config.toml
hidden_size = 384
hidden_act = "swiglu"
qk_norm = false
tie_word_embeddings = true
init_std_qkv = 0.0406
init_std_o = 0.0406
init_std_up = 0.0406
optimizer = "cautious_adamw"
lr_head = 0.00504
max_grad_norm = 1.0
warmup_steps = 256
schedule = "wsd"
decay_fraction = 0.865
decay_shape = "linear"
final_lr_fraction = 0.0
Each number is 500 + 25 x the weight over its row's rms, rounded and kept within 0 to 999. Layers, rows and columns count from 0. Numbers have three digits each. The size before them is the row's rms in percent of the matrix's.

# layer 4 MLP up, 1024x384, rms 0.0327, rows 238-271, columns 192-255
102:492480517470436485521474475513500459436487516494478478524477458457502454525501485488500507471534478485549469510539473533485492504516524515520496496509479538458500516507535531498489471479534520
099:480546455473479485458492501454463464545521507542495477519498493502480497507480476478495489536497496539510535493527510458499515448481506500539443516462526514478486520512492498498505508494505452
099:532491477537481498501502518480451532531529483500524473531509550475485474517536515475466508496496555514525527520496510508522456521487489490475514508507494487515471500518522490521479485529480534
103:516490541475508548501512488508550477490463484489505456479455477491511475499490514519524493521506494478470515534452487496494474458513499517524483528504469492473486504443461526494513507521488527
101:452512520484481506481509465454476498487531529513497462473479526486493495493501485524485511480505496502501465495507497485491498484515503496528483481531464453468482487508493521461497499481510480
104:467498497524488508505518546520473447519515487501494510522497476456483504528507528504442484523524529551496505481477490535502482517494538464472497470510547473525498457468506483516482494494458523
100:486525479507489515462534512489508451486496467496488470484453504543500518491491548500509519490536441482499475504470522503476509544485509536479527511495519506505520463480574474502507477502468510
104:526476471552497507517519456514465500500476507531507509494464503465529506537482505528531442518567460494523494508484524504512459552464533523495472496537465493485517493514561468527524514518516497
095:476513484491511467500498498523481467473498501520531505502485490480539526520522516487519485479530506481515519483489524498475469494493488506486491492505483481502520499510480452523452503542511550
100:443478551487519499496489458479506522513509449520493509514503478513522504511473479495499504529448541529547506459507476487516501458476484470499501470499516463520513482523516496524509487508534487
099:501514481437512503497478530514502484507490537506460524536498539531502518500486474504534493473488539508462489521470480559514503525526518503550514478491471471525543546448489506506450489462501490
102:557502514475516490493477504528504493520512490495493455513453538483491506484486492501458495496502510507498509551489458522510535466518508504461527500485463495460504520478457455528510497503513482
097:508514487491501515496547470464552507508531533494514493490511473506570479526489530495495481492497539500567548504512503523461500487534508539504496511510538525537506471487493495533482511510488491
090:483480497486479489501497527476484499480518495503462486553511534496486501491499479527466505455514505520490499492494466533525495513525484476489528458469462521497478487508456509544510480511469538
102:515487495478526489512555484451539472494495487494464483486497473523479494460539482511500514530516489519491524473508532480460484524528543498495488505503500510492488558486496498508467517507492522
100:507508503472529486509466505519482501497523452493514512492520532483500475514528502487461523514475491481479523500500492532515536483460490568499515485432503519512469505472459503489536535509486530
101:486444495506504469511520484484492505501475493506516442520488423505514496524528518445526477446486526464452497493464488480464496538522489454545495499492507489458510487512523517568524509469485484
101:522520536486499480501496481480536467482464511503502481475497499469504542504516498551507445496517476501430535495463497506503504506522530460520456505496502519508502512490461510453500488478507524
100:502475479488492519483540522475511483482542491455501548477542510501533491460513478474510527511513506480464498494532465486482529503523458514471483524490502515482500510518500533532521535519487505
102:475516501525486538464510489545508496483555520489497545470480512457484510514518513497549491486501498464489522540502472539500514497503465480522550514489489494491516483514493501495500485472524511
099:560519491500525509523495481487453504517471549504563472520536489543486501466477499468510551531483491476481477502500485491503492500525532507512447516513514528494531463492464486474497498468471534
100:472498503522506486508546471552546510532476475535497494520528496533512492519480526508510498484483499560504481462490472518515466482507511502502501488484530491481522513468497499481489517507491488
098:460486453460485487518509514479514508532561478548518477486491539513447503500498485495497452508533494493512477480487481536522549519521493490500507477454485541547481516543519530517531529505541499
099:514522533498514449481507503462509515477465496527491493504489495517502516456506509486467516474532498449480510513522479510483504522465479502474486512509515517489495479493515533518506508510472497
104:514523462489520510500520523549486529458481483508443466553511508480533535457525471487500523448494479508478531529491521493437523531485495494488432501533519457544507524543549522529499501497514530
104:475479506495518497500498498505540512495465518500538536492510483514494493517474456508499519470520513509472521488521498487491485464511497494500453495448530489503523411515470521510475475501513465
102:528477474502492521485500498537493534509481519473492514443521525486461477480490488508546491496490510474477482542470553472473536542516506467487525476514491491493525500463528466483518499481506459
102:512509522481548543509508492462488554530473469496516485574505522504516497537487496525501460473501471507523512452517564510549507549493514499546482477523487502549480503494516505503512506513445472
102:490494467464481499494508508521524483484530529528503480507485483499505497512494511508502493500482517500478505557463487517518472511534516513519533539477509499472484464492467469521545542496521524
096:454520495461525485495531485460504471449460529490532517485540527503480516490494506489490519477499492532531483513485486447520514488514511473494506499458456495444512534477520508479501465487517490
099:493482501490510499506468498492492461510533508520521530488504495478496499479493494496531524484469469511496496495491474521514446502525540539512506468551521509488486477510491490542487486535514508
096:508562543515467479496503486563541471481468518420535539505499453491507545450482504495479486535492505523473492458480509536488510556460528491504490485520500505475514486550466485504461528490444483
103:507588493531540475539533487484489498516487521494516486508501488518551464461488530469489483471489475513470475485530492491483541458498494510528468476485513467482538534509510522505501485515496503
101:449472447498517496519548476507539454457539494516515499507477531477448515539513503473507512474508468471471506495463435484523526502522459481478507490483520443509469477520433498541526513512508528
# layer 4 MLP down (transposed), 1024x384, rms 0.0262, rows 238-270, columns 192-255
101:484524503509528501472447497483473496528487541499494498499457497533552502503513498492505529526499514492525501472480512461470509498461438470467503488515494516477519500511501554515516481504499481
099:505486506503508494502511479507518485476481520472520524488507507487524489530519539467474462477536525507474542500482488473485519495495493506487496515444500490490514544505456509481469476540457505
097:528506461518485530516506511504521536514530502531513508482469489498482400490529510494546506483507480503503489527488536476512500484485465497504512519502486481457511475470479472542487517546530504
103:491483514484458493472494517473482501495520501510497494477418496493500508523507525504521534460457532464440511515523505496503484490465558518514474497460473485520514512455512458490499496485474486
103:553428513475485534499494518517465515534535518499491512541457529475517492532496515497491458507474499482541539472502527506514531471538482548471478491486507496482489552561509501493523493510470481
098:450520492472495479475530523512463498515486542510464480502426513526475477473505455489462481510545504475469502488497534486494517527480557516521482474529511559531517509535539472511514517518486512
102:535515482545493501443516515515461522480508555519538506491455501464517547511477499461525483526500504453505491503510501463521496460538508538476527465498473540440515506515490502561507464469518506
103:532493465440503468493498487486558487512473522480491526524485500483498508466522513545508485467536481510526482516538498483481519527484555525468461497468503538550533522547498555519541502462480513
097:516456543476517472521517461501477519500485476517481466523517500507494503528506544502508540477461501517537524464482512485517500487490504492432493497495512504473522499467538508498531499477470511
097:484523486472523506531538485528477497470502471498511496464487530509512507502497466513510442489495475534493496501479472527481466505524454532477501538462551509456564465508486460497506406527473482
100:491479466497506517500506509465505485484496537486483505537530510455493564516467492450485500457513515472512461551501490467458485514531528507538486483503471478497502498447537500441472525489486493
102:461512463544521476504477509490507462520498496490516440493502513494530500494509490486507535478466537498499483510521443509456475515498494494532543503576471506456530533524469518503493530511530471
101:509529482513489435499524531511464484519478530518504515477483527493470462466458496498503505535497499472497507481492519511517548465454472507499468519523493512490507476488543499512488529478498453
097:526533512560489475519441539504480522508457475510496474538553473527472470467482474513501512500497501492513507501551497507492506493479482449472481457512466513485529516509499497495545488534486511
099:469496508503500512499519517500518500524497480465512537537502502538521517513522535508528529434520493519479535501561499466520514486537485508494490493486469493527487477536477495498534449480524481
100:503483486465504508466503482503536485491489485505513515481452484485501476476518518476475539517498456546510542501489518521505478490440460484504490473468498520483515483507540535545507479508510511
103:482544484500459495471463518467498491509453475483525528507529449515516441471504502488516498486477482517473522520508485486498471508495466506531470505532498503495497506489462494530491487493498500
099:457455527528497510506485514502501503500488520519479499457550504510509489484534517510491503534473461499537471525484528505515477473475509515504440477514495460482518507507542472505484521550542455
101:572497508477504547497471536493524491495455503477482529510482499509477506504526524515491492567478489522520506528478489499499520531501517527530504487460550539481503514513474504520460485521490550
104:496523491500482507511480504494471518496470495489479473493480489509509534466508531496486490505490542484523480478475516526477512510498486473484520559535491487516456512494483501509537461476509434
102:478499490505524509473440520539528493456517509494496528494480500468506503504495444489519500527485469472495503499516515488520517517508514528470490491445480527460527484533535457499483450495490530
104:511519492531529421514509503538507480493476496526522513500480508484481533513509514503491548516497507492463535533505464550488455544552557441474520537491538488514538526486502499517470474527462528
098:522493505504485526437530472507483474500480469470484514493524526519500503502527549490505531447530477531517523519466458492461509511515505490495504557472507542504474516509482460475519482467477507
099:503478478474523516486525505423483517513509512508452525504497548514528505494508524533506498563534483525497558482473489486515479521523489504537500504475488527495467550458467502507485520470512504
103:462487491535482520514498513484545535497555517504492494502424525465514499485492483457478498479521463491480557493505489468497531498541493534526531529492516478487504478518492510490553444510511527
104:531518470476523509452499482496494474453509503512523477500494460505549523483525528497516491485511480488484495495493515455525498521533467492514500540492472500490516517499484523444469483482463486
101:492523533484515541535519466551475545539520491510495490486476477559523472493500523481437445486500463476504564487536517514532495529538535518507531470532509458458490505488493490522470498488478498
100:469517518493531535461495557457520520481516475487525502533563506522490552507477508478498507467519518514535544449496504451504448483486512511514463519476517525525506474506513471491492516518449493
100:488505475491549469474488500526495459524478516496498471518502460503545469485487492464479477521478489489496571492517468492521500480495472500471477491451490548488493535515499518543488483488506548
095:520529532518519498493469491502494519505498487528516519532580549543447489517484460548503449536499507490514514487467513529501423517485472511507524510515532486489508467489472492516510547545465519
102:479533550501534524518505487531449499458504499512491478490486478493509531507485575436508495508496528532504518481545509445491504507522499500522479524469508501501456527539504509499538504539458490
097:444512462491530446484500513498504518450519491511494511501478510529500553496522506504497468497447513497519485506510502474485530498479463518486469504526470498502494497546470454523512498510492488
102:518536494470455506527500510502523482486484475463517514500479495520466459506488529484489455483490488538493501484516501492474448503474508472518496471504492521500469486499479572515499489532509442
# layer 4 MLP gate, 1024x384, rms 0.0362, rows 239-271, columns 192-255
098:495532532485490541464503520520472538535499489497519444508505478479487461489545525466485545518493517476473500502505505549511475504518490488557477479524489504476485551472494476517449519529493502
098:481505539510554495534512478515514484478438526508480513466515484472473476511507542504514552516483518478514485513473507502495535484496498499496470481510516513479476433510503464483514480466512492
107:488530474498483529529527475456506522517502496551485526454530475442485471447460487488478518508495542474475463478532531482508488520480490488487504503475472460487486513539511471468496494487567466
100:486458489500499511513494537498460482480534451511490508521449451444484520504473537518553471510524479525512499514481489503513479494548487474517498503432559504533468460465493503512433547468491488
100:539451499544515481516506518556497510500468472444497461479493470468499452498516451474539497488497513513499523532522509469478522503473464469488516553483532489502483456501467487518538523522497451
106:483491510500486481487512472524506500466476478488476463526484492466484501490519497472499529462534530504514510486555501505509452526524490472489478475519505452538470523532493435531485530508463502
104:465512531497526484493506518500488513494490495485485486498499480528514473445487471473541502470525527480536452474530521462498471537501527475526504512471468439515507530491499451474516496492553480
094:470490504508486448520495523546555444516471443478506489509465506504503481454482511530523520518484533490488524514550526496494506461468487499495494492454510513484460532466460459499533534468479492
101:482533478461525489520476527478473498510488518498523442466522533538475475494526471525520538471491484502467460492548501477467478554514498455566496500493473530455492499482487521544507487526483523
094:504508524532482515517522493522437525467514469491497530476505508500491492538483543486510488506458485521521497472514500477485528556520511475481517496488525502535452521467547506586492542528489507
102:518489537528491557521503477548473460526517497527521514521456499517509470492544465490538506517475520486450489478469505497515529496513473454492477470473495489495553488493479481495537531487457477
101:483482527484504480496516514506519472513498517533525492515495516497523517507536508523533503475524523533489467515481522496471476543506497480512505530486507493494483504488514478508524518496466489
096:463509479489465472476507524475465481493499502519467495479518511501528447515477507524507486514462507500480515520456545467501529520528521510517506485478514508522454452476506501476524562491510477
100:493532522526538491519526536527480481492539513508485503555467507475481491509496505507475533520480489456556508523493483501518511521484504501538445481469506480499473480496464489522515486472493477
099:481465476495479547522510513525521518489493477479514484492531505482517451470479493508501525463527497466487536498546454470489507488507513525485512492487486475493463500477497516518468495528540516
099:489537461510542526519505506511502469482517490444531507454523518492505489508516518471530474512512520482517478493475510489438531475512526506477476540514513511472519525489477510506519519517521491
094:477469475429474462500514513496488443520522496477532469539496500492497457478522468524479507528510520495504478515458510466533475481537503510480485505490517537445510475464469497454497498561489460
102:488521474451505492495542513508530503505526509550552488465535499514525509449493544498462534470498436508526560513506504475452493509475515542524502520507510515527494472498500506484514502508500486
100:494525544502470458507525546541490522492538513448520487471486490484490492478536509493505507504457488519477508501502489489460495532541501536490472517472512452530484484490483478515532501457467497
097:506556509453505477537525496490486523524477531508475467536521516490495518495537543528501506512474500464532522436473481470482492519568524525527518502538465488503506514471531496550457511521520455
101:508468490501494452498494525544474551485464509505535545507492512475473495524505479538530513492523452496449501515486479545491467547567528472522491507459535500501508527470505485516462510510455482
095:530504521495512477537503475533500453523471479437484465429502536525529533492522527519493522462505508489493472507440543501516496545474510489464462538494493452503496484549507489505510510490484509
097:483518501498531549492516489471543449511500519502500473538520473491544499508466470496494483502491483538494487502521480470514497527524483520549502545528527496455475539526498454478442516490491486
098:508502514491499469495472556489500470477448481526527511481499452537532511547535513509484490477485522444494513463498497520502470494523532527505513523493517440509465497528533502497490510524525504
105:502540554483521507517511473511534549511518488507515469492484502527534514526505503501477470479545472478537493484495496499514488526495504519513444526496467501480496513525488500520514510522473435
102:499499506463506516539477478521526484489529480421538513484522472523492499501471484494478479511519477456468494503447503487499499533439500491489482464484512470471461512482502531494506526545493491
104:502451502509542512521453509473471496493485493448525487503517487498494494473527464548518488459482493517477528542456467537515501498516542539490531493465513500494480481517488498454501514491545499
103:491487500505524498528513524503481481492490458487487472454473508487482480508533452487463473494506522542523512455457499488491517482508565512481482485486530517543465482548526510461509507570459476
097:481513578466470519483486486526481487516462508482466469472453518499488521506482529540535491502448512503488461492487496468520482492495494480521510470511469505484501509481512516467494507502459458
100:522523465489485502500535487509491508505529496493508474458500484476493491479517481517495465483494474494516472494510477496489527491487539521516502529494554500488459483518499450514505541494526483
096:509508464482531452494511474493464462517531498471493514481502505516525487497493488518511490518484530541478439526482514494493504475497500524511475505468507441461473505492492488465487529469536496
099:497518442544516495499473483501483511484490505488496493487517507528508482502536484470521514487460440453492531516509491524451508509526518480529504477524508492517518507450486480537506518547512514
109:477458483517515527504503464530494483472493472495480530495546501479492493498479546488520504538523509513504488497470492480488523495513523500463456501477534480503441563512476468478488498536493478